{"n_layer": 12, "norm": "rmsnorm", "positions": "rope", "rope_fraction": 1.0, "qk_norm": true, "init_std_o": 0.0, "optimizer": "adamw", "beta1": 0.9, "weight_decay": 0.033, "seq_len": 1024}
Each number is 128 + 32 x the weight over its row's rms, rounded and kept within 0 to 255. Layers, rows and columns count from 0. Numbers have three digits each. The size before them is the row's rms in percent of the matrix's.

# down: layer 3 MLP down (transposed), 320x128, rms 0.189, rows 56-90, columns 0-127
# gate: layer 3 MLP gate, 320x128, rms 0.192, rows 57-91, columns 0-127
# up: layer 3 MLP up, 320x128, rms 0.191, rows 57-91, columns 0-127
down56 089:142150116123103094141128083038142207091146072199172132113111122207147104124155107117123195111111104133123148114127096133143144162133149186151095164112077098141170128150129177157181129113100096075024130141123098123150139124140104178078157085140143085115134141145103111139134058093131152138160150149108100111092141182177141173109093095147163129091141128108136147156175142085116168136120
gate57 103:172125112073077131110057133141130113165170144131133127159036166103140107117114159109109085149108165179159120144101149134167121115158133103144093161113151114136111170107094153073113113078174128080148101118181095132163191108158093179182128115171094100086145149087086118109122075104184144074092133092092125111153151143130143095124118173184168117071165136168177086155153108082128131165095
up57 101:184111100139124118131179154129157092115109092113080166150099071171077199195194135122199116107109145134160167160158156125094153133049190120142145108186110128090116116103147143132136145181087090058103092127117160148116123162131115151125116175131149098120157161094159105117188113115081157123144105116114098135145123092136137146138080105130131131132146159162134120118156074090045080151061
down57 100:154076121122139115104210123137100165124120104113132103098182082129131126132135102120135155075114083121124184105148190111097169126102152169057113105110136078159129142093102115171080123162135163053123176163116135139156163069153140155094165089117120165156115146059108166094100154111117187132169111146129127184159122113170220148158163186175092167116156093132109122079099148144117122141113
gate58 097:232160126089102145175095104112187116128140115142138107152102123125134112096126116122137120131118130110096112114138196180080149155170118102152170083104161101181114129096116135156190159148169087094113094151137087146146157084166098071172048073110084080139145183090116086130169109119108202100076133078100198139158148115144132120092139132111113122109096143160105149126149146072102116151141
up58 113:145130103094145150101183164102094151160130095106167138137164104117186090110140162134139135115134165068166108133148148116122168128110091139087099128120144157100120102065121061162138120112166138115140106067137116190173156088127134130048110085185098107081106167141063144139157108150112110067185162145083136131098147120125119121181072152121179157190139093147105095073106130121056067145126
down58 105:100143076153138143115173174086125139156122142135161156140078174177146132095145147095147156121125117113162156099111121116115138037134110153078118137158078163067090086106132169145042134154065101068092158123067129130132109103106135147108097076109113166136116173139126112115097110134076105046148167186127195144111080112131086178162094080128134175162121112123115124149094157165144129131085
gate59 091:162098158107147173169142093212093160108102113160135149126154168130101087101136137136101100155217164102108129097142140199183152125174125121066145094226133110152139119108169155102173153149116119101224158140105114140122108160170126111153133088198116141174080115146110108118117119167100130088116093087127123143169084171185139109116142088119101133115154149162150144108082155092127123160138
up59 102:109137173092078172114076095057152134084138094129073118139087088153140189179139092139143125110051152127151142119112068129124076108067018092106062134104085149156082159147129103134173125151119096137075057110140135151129154099096129122131143199080122092126128138157130081161145150117107092146103104087154115143155100119117118151128123160169148124107073125115175121145134087152121149115106
down59 101:103114130162126141170125093200125172144096103158156172132111140120109111152133150166106089255178139132129082111176135158193150121163183118121155108193157091137157150125115110132186134131175106135200142104141136159108121143135104118160136093206106077158111098123171109081149090164100109132142141076068121098105148186132165142155133130137138151143142134168133146119078143085096162156152
gate60 092:164096209107063147129109124135115116147146101103135116156090174124137167132082101158116172162125097128069084072160140194160157078171118096118166088109198082079130122149092179125105145115182116127093145187127154131104160135111165089124125088147063076154128149128097152124137157122163076127120138097102128132174154147157176121159093201137123214118137137150163121139105090112089096132138
up60 098:139139155118158148121109136132130135177158122073095112182110153140120146140207124109087189140110121120061123109143144181123159118177146151130149121063164080060168134171139145193105090146111105152127165142053093161101116148126107105136138117173068130111117135118063105162132137128152058147113127127141106088182187135158108114145027135130141166090067115112143114108152137111054141134136
down60 095:086183060121143135125154090083112075161143143160181155118193105164186155098175139121088084105134130092152095117101120087162158138120111075100121133079163144130113119187157121114101097158084145118026148120140094136144137070141081103158143098041089171104154105106125127116138119103120125097105124111108097072163166074125079113078119145168145132165169137102104106121168168091115098121135
gate61 108:121138133066059116149126188160082140137093104099137138107122120148127112125097141122100152174111129126131147080151156117096104163172153130202109143096069066130073133094092073141142171145086135128195192176137076164131156155107150161077125144169157033119168082068141136105147127128188130111107135056120075108160116154161120141098130155122113116099156126125113115129120118126049123140099
up61 107:080171132099106092153155111163118053128159156115102149115131135100097144133201110146113143147156128153180119130171154176147185133134104140169140150165130056113111123135069073118126171134063130122162126075107154135098103137093076116075151160167131110127150119124133138060124155158071153076077104113112134089168113148099103105056103137110190090090102128128141063120126159188187105131097
down61 108:098107120130144156166112086081147072136078134153172068050134158139098150066167186115162129087100159124092087161131139114135096086160108142156148167134137132150117157121126137132060093168145145094141123120153091096139136190104131142127069139151162187130110156115160169152104101111148057133155102110083148086101176190160111153156138097132153109109111112086069112109108048132156113091065
gate62 109:094153111089139111129108113149113128080104047160099150111132170120116060088145114132134179182159205113121122087090133127130145162114158158096190153088134082095139146111034145134126086124114138089140157170137110224110115152129151100145140174125108092116153101118145072084101100160185155136129135105100114120196124120160156067069091180108109103105136145146128063115086108127125107143123
up62 109:109147175149101142111132118128090126128152145158173154152109149115120135107145193064110128117115102118104126099135106202079175084155173065133145072147130121106123087170095128082151137163139144141137142075115141100139165078168145119150117119206113150106146160118109209131197109169074108150110170132123115125108159161058163096138097121203105147098170154188133105175124184104188108143122
down62 105:116107103140139118097176170123167097104068134108110152158136180128060118103132144110092125120115116096125137111072164113143129109193133173097159114138095155172097085142156156177165124102172132153101142091154142135140116133143074101077162192171149121143215160100123126165105107158165140072179175102139132116142127165128117141068108154113046173133145171162083111175167145114063182148156
gate63 108:104141117101040136111131080163124157109093101128094135151112157091120071108164114102137097170093174174165120087130137088171168132099157113111106144123105030079145137123138146116109116173126082139158192176081109114110152047144126089107154199094112090138155080112086166101130124116175166136109185123103066112117170142129114139137149135172123136115169097127096132133058087157104088120136
up63 101:120096141104132115114102057119099119091134098039145105169114151166125100080125167131147162126138127107108092110137186111096147155081181138104165100106124140096143102102039156113121171176197192107110133122113138115112177129136156106116144104144115122139099158103142116130113172064102164142164141134143052108078155147115207125141168088103082066092131084135088084160136090093136127183136
down63 104:121125079123170074110111141135093107112131077101112129112139088143216135123150098125179143115122163118143149150091113158112121162091118138104175160217160184131145121102141148150115107195207099147121126141134147150155105129133122087086101136103105157096163095134144074081151145129125104045132111139162066137103098096094151099183167085152144101077110133165123070182150100070112126165070
gate64 103:097150118151082126116119144119117090134163145102171176061106156085145154059122091150138175171137189167142093123062117147138112164121180101118153140111162106161151124101092181166099168070185098115128170144102098118151163082111087099197104161169094077144136132158111048040101085125135162052158144124143104135137116147150088144122161113112144144102121127149132144150155157116158090144150
up64 108:151129084122127133085146140125138138137153139086075185063197161097126128060158197135097155134096138151177109159103157120149102139155125163109144199132132133139133111075121129138119123106135154121145119107148085075162088131098110093129102141132140135119101098168102122139065126088154143111148081082168133107124181177146030162163087157146215125125113099149050134160171191133106096134126
down64 102:136143140144145121079121085030117086136114132097118131160137072102182171139160172153143127132108138165198194060150135166146100105126130145097124120137110096129141154088153125147090160120167152129072136050122100114065087133161105149131124136112117079109119141096114118116091154106120129156098099106207142096189194099095148122117158080162134124162165166123108131166138220139110137087093
gate65 098:111180163073081135155081107124082068083119175109135133160130128108136111089117129103226112144154152127098110127161116102156135109135146089099119166093189178170109141108162109039175144150104134063151112113139111087156140115177116149106115116175134109114142088066112121129137116103132118089116120066128128106126110150101185121103101144119175081081122107109103121177101082068121215100104
up65 098:098127143102152123081120109109124157178153118092176107090120081191147136078159110103141102119170205121132115173139141103111168161067145145122102072128195140187166150114107132109107131158133127077133083147161152143102114101096103078129168104142066153151096093070205128140127121114131151192180119072129096099130107115126220127198102157101110121131121153108103138105101079106116140148172
down65 098:125121193162189122187128107116168179134160185089138150127141130117132120117183152152093129107105094134139091125106160175148096146146135158100096174089117137115112068089116131124143066193082100119123096168151090169089143145129093100173140160125118105207104089110148054157088188120141170158150104066155117152172121112152115166152160146074067145105151102106103160153084141156160085117113
gate66 093:199119135151062172085130109131164128133146143097162152154135100034143111144101115126135131112142144076166112149092097126147130111153201070103114078124192127170126137080117122145131144099107106100136078092218055104177158096152106169151115120182141121104146135123147105114073081114196123109132159119083156178131116146166127144168149141113114154101169150111108159164127086160093131150064
up66 095:111112147109113144120067150144110140115093164200108131150115199158093130052089112136177150177179121102122115089099141166137176116119130137134227146172073139103159074140069130126125093166167149165132166215108184149128127136121157181147134178130142136104169149106119145132185152212148118115142121111157070129093109110112124100093092132123126121086138124177096116126073158103118138107123
down66 093:123082108110128174140098143222181200130100121150124116126105181103174140122141114143164167200125128109096158069151115117185153146092124075085194174161121142107165142103085111170124104198129124077116148173097123121123159117152144166128103203157114090104154109123093101140181111166118132181131127079119062172109120085157127122132070096101091152125129109124096114106103144152076116115109
gate67 104:110161114128134100112096116146075153105163107115154182062100173090122141070120142138107079132126145120159109117075103165155118154183074162085144129165176115146118090162177111073123122093160114094162132115190083137099163140098067101198150117174113112110089082111122140134001126134135132118087106123109137081084135138153129105160135188179145109144129178173145149144109092159143135119132
up67 090:073087105077163133162170123170088051161087116153162137106127087123166123134076149124120088092115110164130113143141129106057171086061118123141081108095140130152180132165131139091116178100101084129161197168124102110151151168136124055166126153135147159162131130133120087130136128109131099161149151104125102121153133153144157171096095084131077142065054153162153118128220109080103107125112
down67 096:160126109090086131149128139215125128171143111170135135104062173099132102107142115121120143107227119150116093119097135129109102105183101099089160174085112098122103179150123162122185141065115091114148182123084139127173194128115142137130173140109151094111138103122125092126147091129193127112065124157084111111100149168195130146130134072180143133095125124171134030130113132086087144129105
gate68 095:117104128162087130177121101134124140108117096083121120128068124144097108124086064117126117149176140150166073144070155100097104149138144133096170108144111154148172157133088129122102138141146071130118129222160056154092138161120165144154171163137129105190151147071151094080102097141156093084164173142125151076156118175069145092145136135157166118134144121125133130190169046057131159145093
up68 087:084090142086117067105103154111105235161137161090198093133100117109134142092092132123167114094103075101155172095144156134117155121097102161181123187170108111069128095139171122162085129093103113119148167116156141118124143119127103174091137140067108133151136128141144151120110097083165113148120114112114054161124148164179074171178119132127165157160082070111102114194107126148153096157179
down68 094:066113109090135069118098128101078112148118152123145148094169124145086146170183123140118094151181140104133157135153041125182160167088126102210120101142131117130121160089165115122100088091120138151165166134138163067150113106143132149093160110170163077128078077188126120121141181089077115173128139151124073133179123070150162090139128132156131144182135106105182127127120093169142125171059
gate69 112:138132159061125050143147104160118133165114113077155088079129126120120113073092099101136096149114153170104113125137168206099188115132165088170155111141152050109117126175092108096116145143191131135179132167155125132077131132116107106164116147168147108160138069112142099127107084159135148097091101111178145140159113158114200048078152140058128147095165155107153146166105160089137144106102
up69 100:078107142090100109145156110116154239157094051110151111138127124191116125112094077083087120124142166153090091198093152096082085138086108126131111116189060093149115122105107075107139144136130093180117056107097088168108122193097108129141133098129080117164120122166107110122122139137075135094115095149105149138089124113174124105090172124088137113123140158110143104102205153111155115110103
down69 102:090118141108137049178124117151102181150096097105144120091099122113147102149051094086126151125173159150156132165153132156093108094161164162205121087194113115113158138192105134108100158173156108127131024141078035107159133189128107108116127100129115145116195136109123126066108119134134143101144126127112135105140135088148154142114162137130077066085147108111115153112153105065166123114128
gate70 098:163100097123110146148083147125075104089096078113175139122075111160185089067148068137157144165104130149130140134082139164100135167129142129097147136107181099093165162187151125099148142090156201150148090162153104153156097137092149124176142120081131141083160145087123091113087092157142078138147159155137126105145116120160185139083146158117075142078072089135151123105141146021117138156182
up70 095:182125108094120170159125162142160132120153106103118153108163169088166133127165085104134133129195149144114150076179070094099064136089112095105152159125129122086123115153095153164128111134155159123145116219149123150130110125082251116139160114093129129173166161136146138132141134178146136153142140119164151113093149113190154173136204164106110104112100160144132147060084094081110092074147
down70 095:096103125100155119121138099046091144069149126154158076043133141138157149122123146107104102083115122090140135132183141106151090149142151172151155144111168152106083203173135107164081118119122130103050132140077046177154166154104162177164106132138123090123160086097169093150145177157156162099129184129166128122122114059111154137121122181125153139131141107140165130163120075189113161150135
gate71 103:113123141099096136089107151151160197119139134123118093119088149176165067107187125151156159214112154096200158046146136147131153129126129097142173120154136080063084176097139127154147097142110079149147173127121115121077134157110078157116107170187140095079136127135101142165112121112164134099109090131127118120172143118195115070087070180083176099102119096169149096137104115151127154153153
up71 106:147199132128137145110147114158133119123113115138111120139102095149075125119144084170092146174126108104193166131144120120122093138176126161062155107167089045149116130136177126146125054118155139104129177103192174127080111141163068151094064146158123104141143153145126203151169176098129145131130093129127137105151101153147096122106128169136170113195150122180105142174096130197133188202143
down71 108:094122078178110148128081132041115141059140119134172102074150183141148110085075129151111094050073140117112124148164116161081104135160131181121132094143147104119150103125107160121142106127137146134067092131121134118157088178133144110140155160136104149108087123187159153187154074092099119123099118161174114101080129161129133110136151184118111104122143136162153123089080192184172167109206
gate72 101:113169093092088161096089136122143155151115172098187151199104146076122122100137167151132179158137183152150049131099148154153116184172101109115150149093172121128124137112097144132124150171165101141118141172123073138119090114119080055188141105121049118158130153125203117104087120130188156072163140079131126105168163145124104134146140197123156158099176133172126125116110096157116083150106
up72 098:102124091105127164170163124121090142136117096084116171129183085181103129079165121118102172118130144068110080096043093141175090120129116153156065149156156129105115148119103130161081112104136103137151148116125059137106111179116121112134171138101092090147114043127174077104109155110200104157197123109128108023119133166084095164129142120146124109117149134103158164128083135116121079127151
down72 100:135121109092102131066156088055065113124144132093091132132092130157174146115161101126078127142096117189157148137152090149160168110100101091161146184122123135151105123106130069140107118094123119111095132155115133065112115121153130178184133130125095056159160048141068110066120130114127202096110096138157142097139137110126123126063243150125128115120166139150191124127091168116135121106143
gate73 104:117093050126075138135094079133137057120127138146106199168116102140100115105156113156182131160128125130134135100177128081074130146139145062109166124146148134070085174131162110069123141138107143083145185175095054084123133084139130128117117187122146128172209070144153067088113153118145124136133109123154167090147085155138145076114152158106115109087115183095130162093106132127106094138086
up73 114:127054126120087122120150186094099126138135119132135097095089028144159126135148074168180155102091138098125074172090056197070139107122097111152100186166098142166111171189152138179081184155115159076110079084118124148130127148110148110085126100094109158123114081127105151117170104125087071130132160134155120172111049143152163123150132141140141177137134136128144128112099128105106154151143
down73 108:124091165151139082177085164115080181029119120146134086105146121169079147145124168107124132107043102112122162123127146185160112149159080159153102186189091138131123145059106124154142128102185151132139075098178164128134126124110159152098136089133127183122084108105102098111121138171112086143059147160056110158094118154093131179101139126092149124132162138150147076133115144100125165166152
gate74 096:115160152105116170118127088103136116094156087083127117122102133109138110098171110117114115142097202117149078141140181123142117139146143144076104126112182075180166146098103101102198156147138096135113099180098123159144141143118117062104122103101129134150138040106123090127151106117137171096166086053109097068097176169177091127159151088160110127039141169143102121116157064085081110099138
up74 099:130080220129125093143152113102157185110165091186114172108131105138119118125110040153168131094131052185099132110124120090122118109085129152143073086175108149144087088140114152135123160093104150105154080100111134148158119082209108154177190123124143187113140147141071170149102145139093114129105126114119164131108090170160105165142117080181110107149117123143177091138123102169157085143173
down74 103:149106192068157104113103137106098167159084130192169078112129148126124161176080142103171120116163103126107135180148102120135099138129093138122180094137117043111139150149132144177080128157134149098166115090132157130108120141111130193093140101160146073117102181159085133188089134191154112146118105098087102142187129084084162131106200199112132110096128096154171194136091126150116112112102
gate75 107:159146166105150079127083122205102196068066081133145134133149137134126136095141124115097090136109124165152081157137138146151104155155087156153100089164103082135100099142115077065149138157155161133199164138219108194142141137137127119145117056147133141154115096113142179127163113191108141117113136120092114095126087177152139206112127106122150118121130179168123163128077136105134123191172
up75 104:111126129173125146175161113153166098150103137142144128185116096156113122154148085151153091149134166052184103107187181110043165178180165135145109194114122136070100142108163167134132132156094113113121167130125156125066133121105149106139125152168165133119140135094171134156188128102159051120162108104128180097101071096117116120110077165150164083153091104091130045147090125126159137141108
down75 101:168104138102116188135116121063052186085125107135154119095128189115128089146138188140062144124140130183107149172088113076141124115120121144160095102148138077115075137146105145111095153126116097107142081134109138134177101158130151149117067131116104067113096115122124192104060082058147139148070154117168093162141094104170092181098135140169156140074171122172104159072106137124134155114120
gate76 107:127134158098099098133124114145168132099070064136089134159111130121083145122145073120175128153123147133167098114114185146123127143131112105134188131142122171091095124172119140096155160193142061140137102161160099188092147114099157073114139117087129119136112115145118060134122127205127108160157054121131166111191082159203116119106139151069100070099122141180160109144140118109097092141220
up76 108:096149101140169231191121162130109078072072107164160123126138100087073192161130103160136095163168151092152179113159094142070082129086105122100195098175106143121116130156145134114129126146111093102138156161183123143124113151088126117137138162153134148153156071173121086111120165146125110101157117138148224075150120101131098147131154114132127142144050187104106081110129127153127123115098
down76 109:135128133181096192113136205096118087132162187118152132153079119104116164141158114142119152215156101128142116138149118119105174122141143064137165154147144142119107192166086143110161146154163201133054151158097132148118166173110170147150128094181133137099164140119143171100164141122127164137056148219117115124100104144117166126093161163141150140111141085134120116081126147163172160196089
gate77 098:173100113084126125181151141130074170142175142145103109127082062056109149167060122111080138122125067079123089118075148199138091112166119090129108126147133110143153108123075123128115141137135156084146106096127127076156044108186128164178100129158086155110143083124104117138112146148126124112130164119115186123134116146068141151128182115119147180141100113179189150170103126064177111119163
up77 091:151128118156159167152110138104117145075240172101114109098110089074132144138168142160113084106156145161143144106162136197109138101099085066095108153121115203112172127169112121105095164177090127165071099118052133143162149126109153083145139124145080185175150140139149128126077172168133155111124119195135161104109175098117156139116120129152117141113111161068150187077133131097148109094127
down77 095:101147132127170164154144158119132126112076101081138149122186128179107122126132112131194114033098158116114101145168067106158145174119113144133142149134140096118120179138165122168167171097098082118171116154127095165104098151072094071084131194128120174150084148104164130119146132103107165195099144106092105068117092121184076148131086089076148101118163189101106169154151112160088133111094
gate78 106:127142140121069122087096097187122162085068119107142147114089094114126098096167096127127165192170180050142116182143127088160160144123127130116173145101143081141140127126091148095084176151137186078137116138164121113090093057128096157139134118161087133160139150122153111078060082149163135116093154091163128139058100141123151095092149138109155125177174120192126143118065129118119136124057
up78 109:152147150117129164091123143113152102117115168080170068104114079157175124149123170148098107121105170100161143115179111161114174085073119168084178150063130108166150132077137127140129132104168136113128020165097118096149126128085151157100170099098103139081113149078107129150132085120096135119172149105124119119109112141157113088152158110062100084155096126071104083102081111072067130116057
down78 106:114102142153078138143129177119114118154176059091180082115127154165155139164137120145106129139084153078124155182137109156133157158037156069164099155075132103096171168105145140129134154137146093125045086185166129155151153101135128085163154125120129167103083159151140127119133154116159068183182110118113120124118118136180130165147127022154108091159143130143105094128135196100117158145114
gate79 098:130112100117124128148159103133087097136096144153107110131153143113148118153125153084201145139211130148134171171154158134083025128136121132124152089131101084195113175177131144100140113153197185156133095148153094155195110128181143160131073125157050115136192108164154152145101097180126129116092138101135148130132128157083127111100194166147122099162129154132110095138176143070100144163085
up79 096:065123092145120123121136136143154128147149000191091088167141158191078133088168119131118159138169111111136175132157128058117136179108176174125163140104142092120143109206138095121154129103162121157137108187107106069122108135077118074178131107111125117122121104109116143164160162153124133161122103145156130070131142150114169058101142098162113099156126105130047148130155106099142178152123
down79 100:092168088118096091122118115149065114114141121116180093050152095144121168148123127077138106107112158149119160110131138166105145142109111089110141091138148142087141122166158108088099118110126119074121185154114128120136113180146137117065048123177099074141163173129146078079111071195184164095165118154087134103130155133162149155093087102122092085084119086083085134158162183087114164076103
gate80 094:069116186128080119187116147124096168068154128100159211075110102135145121105103137112123108150143153128128066145134141170119127117096109119103159152119174113109147087114161177123105185168192107129118162162119117127096144117105140076101096103150088089195047149089069142103079168223155102107144116136151102120113128157164196137176083156116144096109143143099107116122159130123119085126138
up80 095:121142167122115147108184161105109132154125116143141108042156113111144120125096117062067159090121147129116104153127105107108109126121187160096083142096124088179129120087087151078130136171155104126125129176085168153168079109129211079088169101148141128172091119133113105154137173104116107174158156074167134177102085135115158179114157146160093088183203140158124162167129084119169096164162
down80 101:136152161140100141115176109098145072155130161205154083109132137152132154151103109175131115142151101200083165144107099138136087099115115127161058104081112127193158177166177143163137165093123151120136079161108131108154096107106130113140121146123139041160127145090148136113103164133156139178141163114128098192131139146145146156067157085136024090099097160125140114145127140079138207099108
gate81 093:097093165136107145139111078134135119157153106079180175117119174077124146112134139141146064163138147119181079141169157073155106149124104106042100150124159143141141159086097159085153181144194120104141121127166116154116140144156089142131103165139110047152157135163147140103129210102121163078120125096140133133110183156129168024111157168116131099092117131101051094138132116129150157157104
up81 098:129168127169119144138113110163137104122089149158111124175151138116084134161119110123141174180143124127140100123143120084135083180102071128070153140142094082183094094114029153041185166159162122143144196148136167114106124166088114128138145113153129118183093169166175101165096188107150159154074169117134156084151121134134100157174092098130092114098106123117143126128119160187189092159098
down81 099:080133100106088120092106112067068101160116110063157152135111201097103155161079193190077112109094147115122104132127133124156098164114164170094157124144115089095170120158095157094097154091119024124143082110156148169092139159120100127151121171085138146159105163120128115098166122122154169178079113123127169094104148179150091112111133098126108102079066159148140109117099091177117114089101
gate82 106:109152169040045092115079128117081131121108109151110155121100082126143155148116098143145146113108131116132138102133169145108080168132086129165097155122161073156115099125132105132167173120133093115185105125115130109074096149151169145086160112123156085170119124090144101120099134104129124092073101000138116100074099152122124150087144117103140171132188155105134193149159107123074071134127
up82 101:142093106116193100164162107158179139112148137141117163140187205099100133086133180073105136117139108133136078122093108110212128110209152169104141154136142122113142124098061127154140115102137111128173157108152116142214094047168084133145116118112139145111133100147111111141150107206115104165114109108085129174182180135133107142166165101119084075142090063169128147123093110118132137138138
down82 100:140150119120140114148108132255143129159146114144164103118084140150098161138171181149109132255159109137153142135159139120147141158106142120142136149158128100157107160135141145122138129152108139076106158142123126104102189176124117143130147088148097152099149166122086125078116097102113176101149140118107117089128121134135146146141115156100111155117134148165106129113124107163137082188122
gate83 096:120113135130142175178109141203143155085080127089092117169080118060177143114192161122114112203099158101150109156107181103124131169200080128122102092153108142084128099160156081114111125172187112149153139138126137110079095141139112111164093135123096084107165115054111112150138099112189035177107134108102117173119137121136149113128122158107134120093088131099170130130133113146081149178176
up83 092:061130113116131126116152136067121122149173062062137170109106129108134197137146100072098102072103131119127058169133141134135142205097113150052119141154101129126122148131187190137189183147145116153081091085097134098111135153112164081141142110117108145112095164097123108148110118091056138143191096126104131104078142162111123111176116098130173096098076107143147109130159128146090070091143
down83 094:170149111157137119062156123181161130120174136087133154065108163107150098113126167073156155125117104161119074088141096146142093154124177132080117063110162202098123106131110135106154139114088090130140120157105143102145170118120123067188106161134112146159132127151155103144130170130065069175067137136141172159152136146171119151179113114115136185099094130131142143206169208158138183140164
gate84 094:119166143123108100152083089139125075157166156114151151134101100092154138067138130166080093153130145124159122090150145169085169154145135097182159092134115078131155116167166158097130113116130104094146152146160103078101068170135081156202182166109095117146159140113130159116080158148135170089160113094120192088109135154079123111051127152175186095142137150185068109148049121140123119111087
up84 100:179130153107115100098169175128127141165116095126095103113142096180138123108092125156076190155106138103129128143120121160093179121143153128155037100111166164109094129120144087090073094079075080150093170162104069135127096144144089193144099125105107122165157079107120175149131125098173138070144177143086187171155158123150121105077074087114123119143109095173087115102180131119082131118078
down84 099:151118141095140060115085127162156093135065184153137107143133112109177091112103090125120172123140163171139144096148165082136182159149139119185120080160164074124144087049125102128067106102142115097169101102185082142116072152206078157140092148103123070102156119144144144086136169108173123122150156123100111173159107088106185096164135132147118109112142109150156092161095175117066146139143
gate85 099:102118150085135138128187116130159126069140164114125132126055117153154096132112118159141140153138164142205066153114142126097107122070134134127069113121179122182081121097123142135147173094162042080134122152160072112148101122096109127117073081169083094112118133118107076097093102173136149137141106145138135164150193061193151143148194142132124171113161094138111177183178150122116144169133
up85 101:167122104135104130173139069131189174112057078166126107188124089150137105076095118102142152156088116084120122126055089090128163144149116136168108122159133133124122132134188069116125102134153146198104150121159138141107109105147171129162140153066170153175138123105129098147143129081221115132113133144134114055124193092087141148111144097137071115114098081092141129113080154083111186165147
down85 104:108139091116139117087111129178107124105153121133059109111070140087160149104116122114203069180082180118171100161131114129148131130069118184130124106175141091097163167086183117129119133108146128139142128194144136139129102131146118151134152149141077069113144080174074104172113116161165101126113087105090190103181119110153143100100236096154211102152123087142110114135117119122104157111143
gate86 103:138146155114124103165105119171147118174138152128205170121098098069137089143167175165135170178152171185178149144103184170125079172146137120111116143133134104129180098101104137178181062077166116167157137133112078093116119125143125136158131156180115112094129098127151084138053100143183085153070129092076121139116109168182108142150175146107080081166137098109157154139124176124106160137139
up86 100:175169126144114092114060133112183152170159129159121077152071124135171141112103106067122102124096147177122076109076136180153148119134123095159138119097135148130137118159183095106127114143188155152076105111129143097124192069091078122076118109091143098133128129141123113110105154091132143141158158148088178083098119033123157084128122190126133111076051099153087158081112152098150159095110
down86 100:131137118089152075086123141087114118148080136114136090113108170116135111087167172055134151048129147117070160097095096163066121090082111054195086108094127182139133187132171085118116084137136120063153116116143116148118107171114168128145082138202103183122146146126119136155111152110081095140126074127156134127140106115138069102135169127100099144111139122182100152144089202150141127129169
gate87 114:087103131106126109136117099209104116091079106157119157147129157116084118118099137185132126166112134135129125132120126073152183157115150164066143127118118076177137115142122155032117088152106160091212134207141089148098137084131091176171112155145069078133187134124087153081110138139146153141067101099117122082126156155113134140068172147136134073116151130157161146121095123156059148144123
up87 108:177125099190115161104129103087156110099140140146098133151106154078123166122107085147137113116156094109091096117145129111135137154113092102072190080115141198139168118106132135086176135126187187174076038100155116191145136133128150124185108113124141124094095170164164149129088112132125167181110107164119159132159156145077146077120159162153154134133033145104177143087079134113185145127140
down87 110:142125128074112198137113094198174113116098105131117162115152153111165077156233210104122110188119090061175122093155111084171106152076053119141131129138158152156181160151104141148172088150055080108185145141162157110113133090113127157154134084115163105157167132135119127159105095131112106147117149099130123187099133103116100104122117104128147100125091150095106119079121094141147139088143
gate88 102:141121168087100086078089073124135127098076110156139140099133118068155097131067093100175123138103133081190131091102101145165167146108124161134106111146130139110102100075124157095180126141112209101168136118182108166091165109064095118154140146130153117160175116120132100166111142148179145083152139039061097097131132108124087130082160138154145167096088176134076147135090083162120107094120
up88 104:129125167142097142123109136130082143094126129119121197145118178078126155141118113206106101143190086158097076087181146085070109153176159078091116101145140098178117092079156158079182155135139132133151119116145123110186137086207141120137147090146123119103113171137134199064101152143058133140106137112146143174123133151158171081118164135142075138140106104151140171079173185135140159154123
down88 099:083155180091096116165150129187146090126099096127113104052090164136143133144107114103132133202125131108124166099107104160128178125114114089108184093112076135105126182124120159180154114181179134144051174178172113120111100078211113118146115150181137107141150160136096150084097119091143099127090140100176113110143141097113133128108173104163139088106148162153091179158090073149064142107130
gate89 099:174130139092141122158141093154158157117141100105166083068102123118168056187145119165113129142153140112140110104107135076198158126133183156113100124161107099072111140101114147060177166164160180194126119100138087110094117079145103081059079122106148123101134124120116119105132095162135136101095180119087125168184127058176134081148140135092083156147153068121129129122122124067107143146187
up89 097:186137107160101138137096097135102099182181127086127150093129136094095100147139174194097119148132137161075144125155100157112136104129117081123178128058109161171138192149087152129070097180074184162120122116138135095107155142183098177163068126174152116141143145090127183087083121085122157095156123162189162121090169088144143120144096087107142105174157147117149141114106116067140165152073
down89 097:097129130155083163153154149133149145144161145113106178085132167153122129149156113188133132152154163142113124091110095146082135064185139090144156136089147077141089180165121128139100090136125165116078136169087173100236129083170167121055072158158050090143163126116139143088147054142155144125075132140125129153113119118101130117131147133167152150092154111132109191095183109113108162096164
gate90 105:179157121122119105180081102157104128064125154111144104137096110128157041106109092139106105152106111054167091115177148110101141149141180124143131087176171112206119113085093132155123188130101108169137125081211105137174145134153110146150131159097093119100134107145120119159097144157152174073137160112144130075177080142153126093083100173165168168131147138170108170153102085112161118144186
up90 109:171090135115152135169156139115115096053169159117182070072117151162187136126118105116078114093092094123168106102164165205108084135137125129109121110119163139132111117139151170144133148165137072143117115121150076141113120163127166123197126104187121115070078187096152161162118124134096121147152153166134120091164044114152168105162109192134093184137157155171162132170155077162134169129121
down90 103:093087123105159118131151152126101085105137112120109134124064119144126141103125092170135132010062096101146127143119181178135117173157139114107192119081083098136089112166122099081140177163123088174120137068174120160148134144104151140139080111141159148124142150161094126201159170107142080143061099110145138105143101072124126098155150186094130145151102139201133157112098132145141185081109
gate91 102:176124097123097136162059104134165130137128131125109133186105115155142092155133143194118149161161119111151184138129122212096177085123134127135156072143167092087129166143108149095112143191157107104126132108139163191134166104170147145071074172125144091117164084140127148099154113116148170120107132132133119105155107173157201027089125152111166153107140172121106092130081168058154106097154
up91 106:142138119108146146182127140128106139130106147149149095146123124163144082142146116048114125129123185141142103090116076095178141140148117099132109141115090145114143176119172155175053116112180211120146157181126107146102110155105113104102092120123101110120125080180076152126077106109162094146157178113106176172157119122174096092141047167086218125166123166206124086174139160123129124107155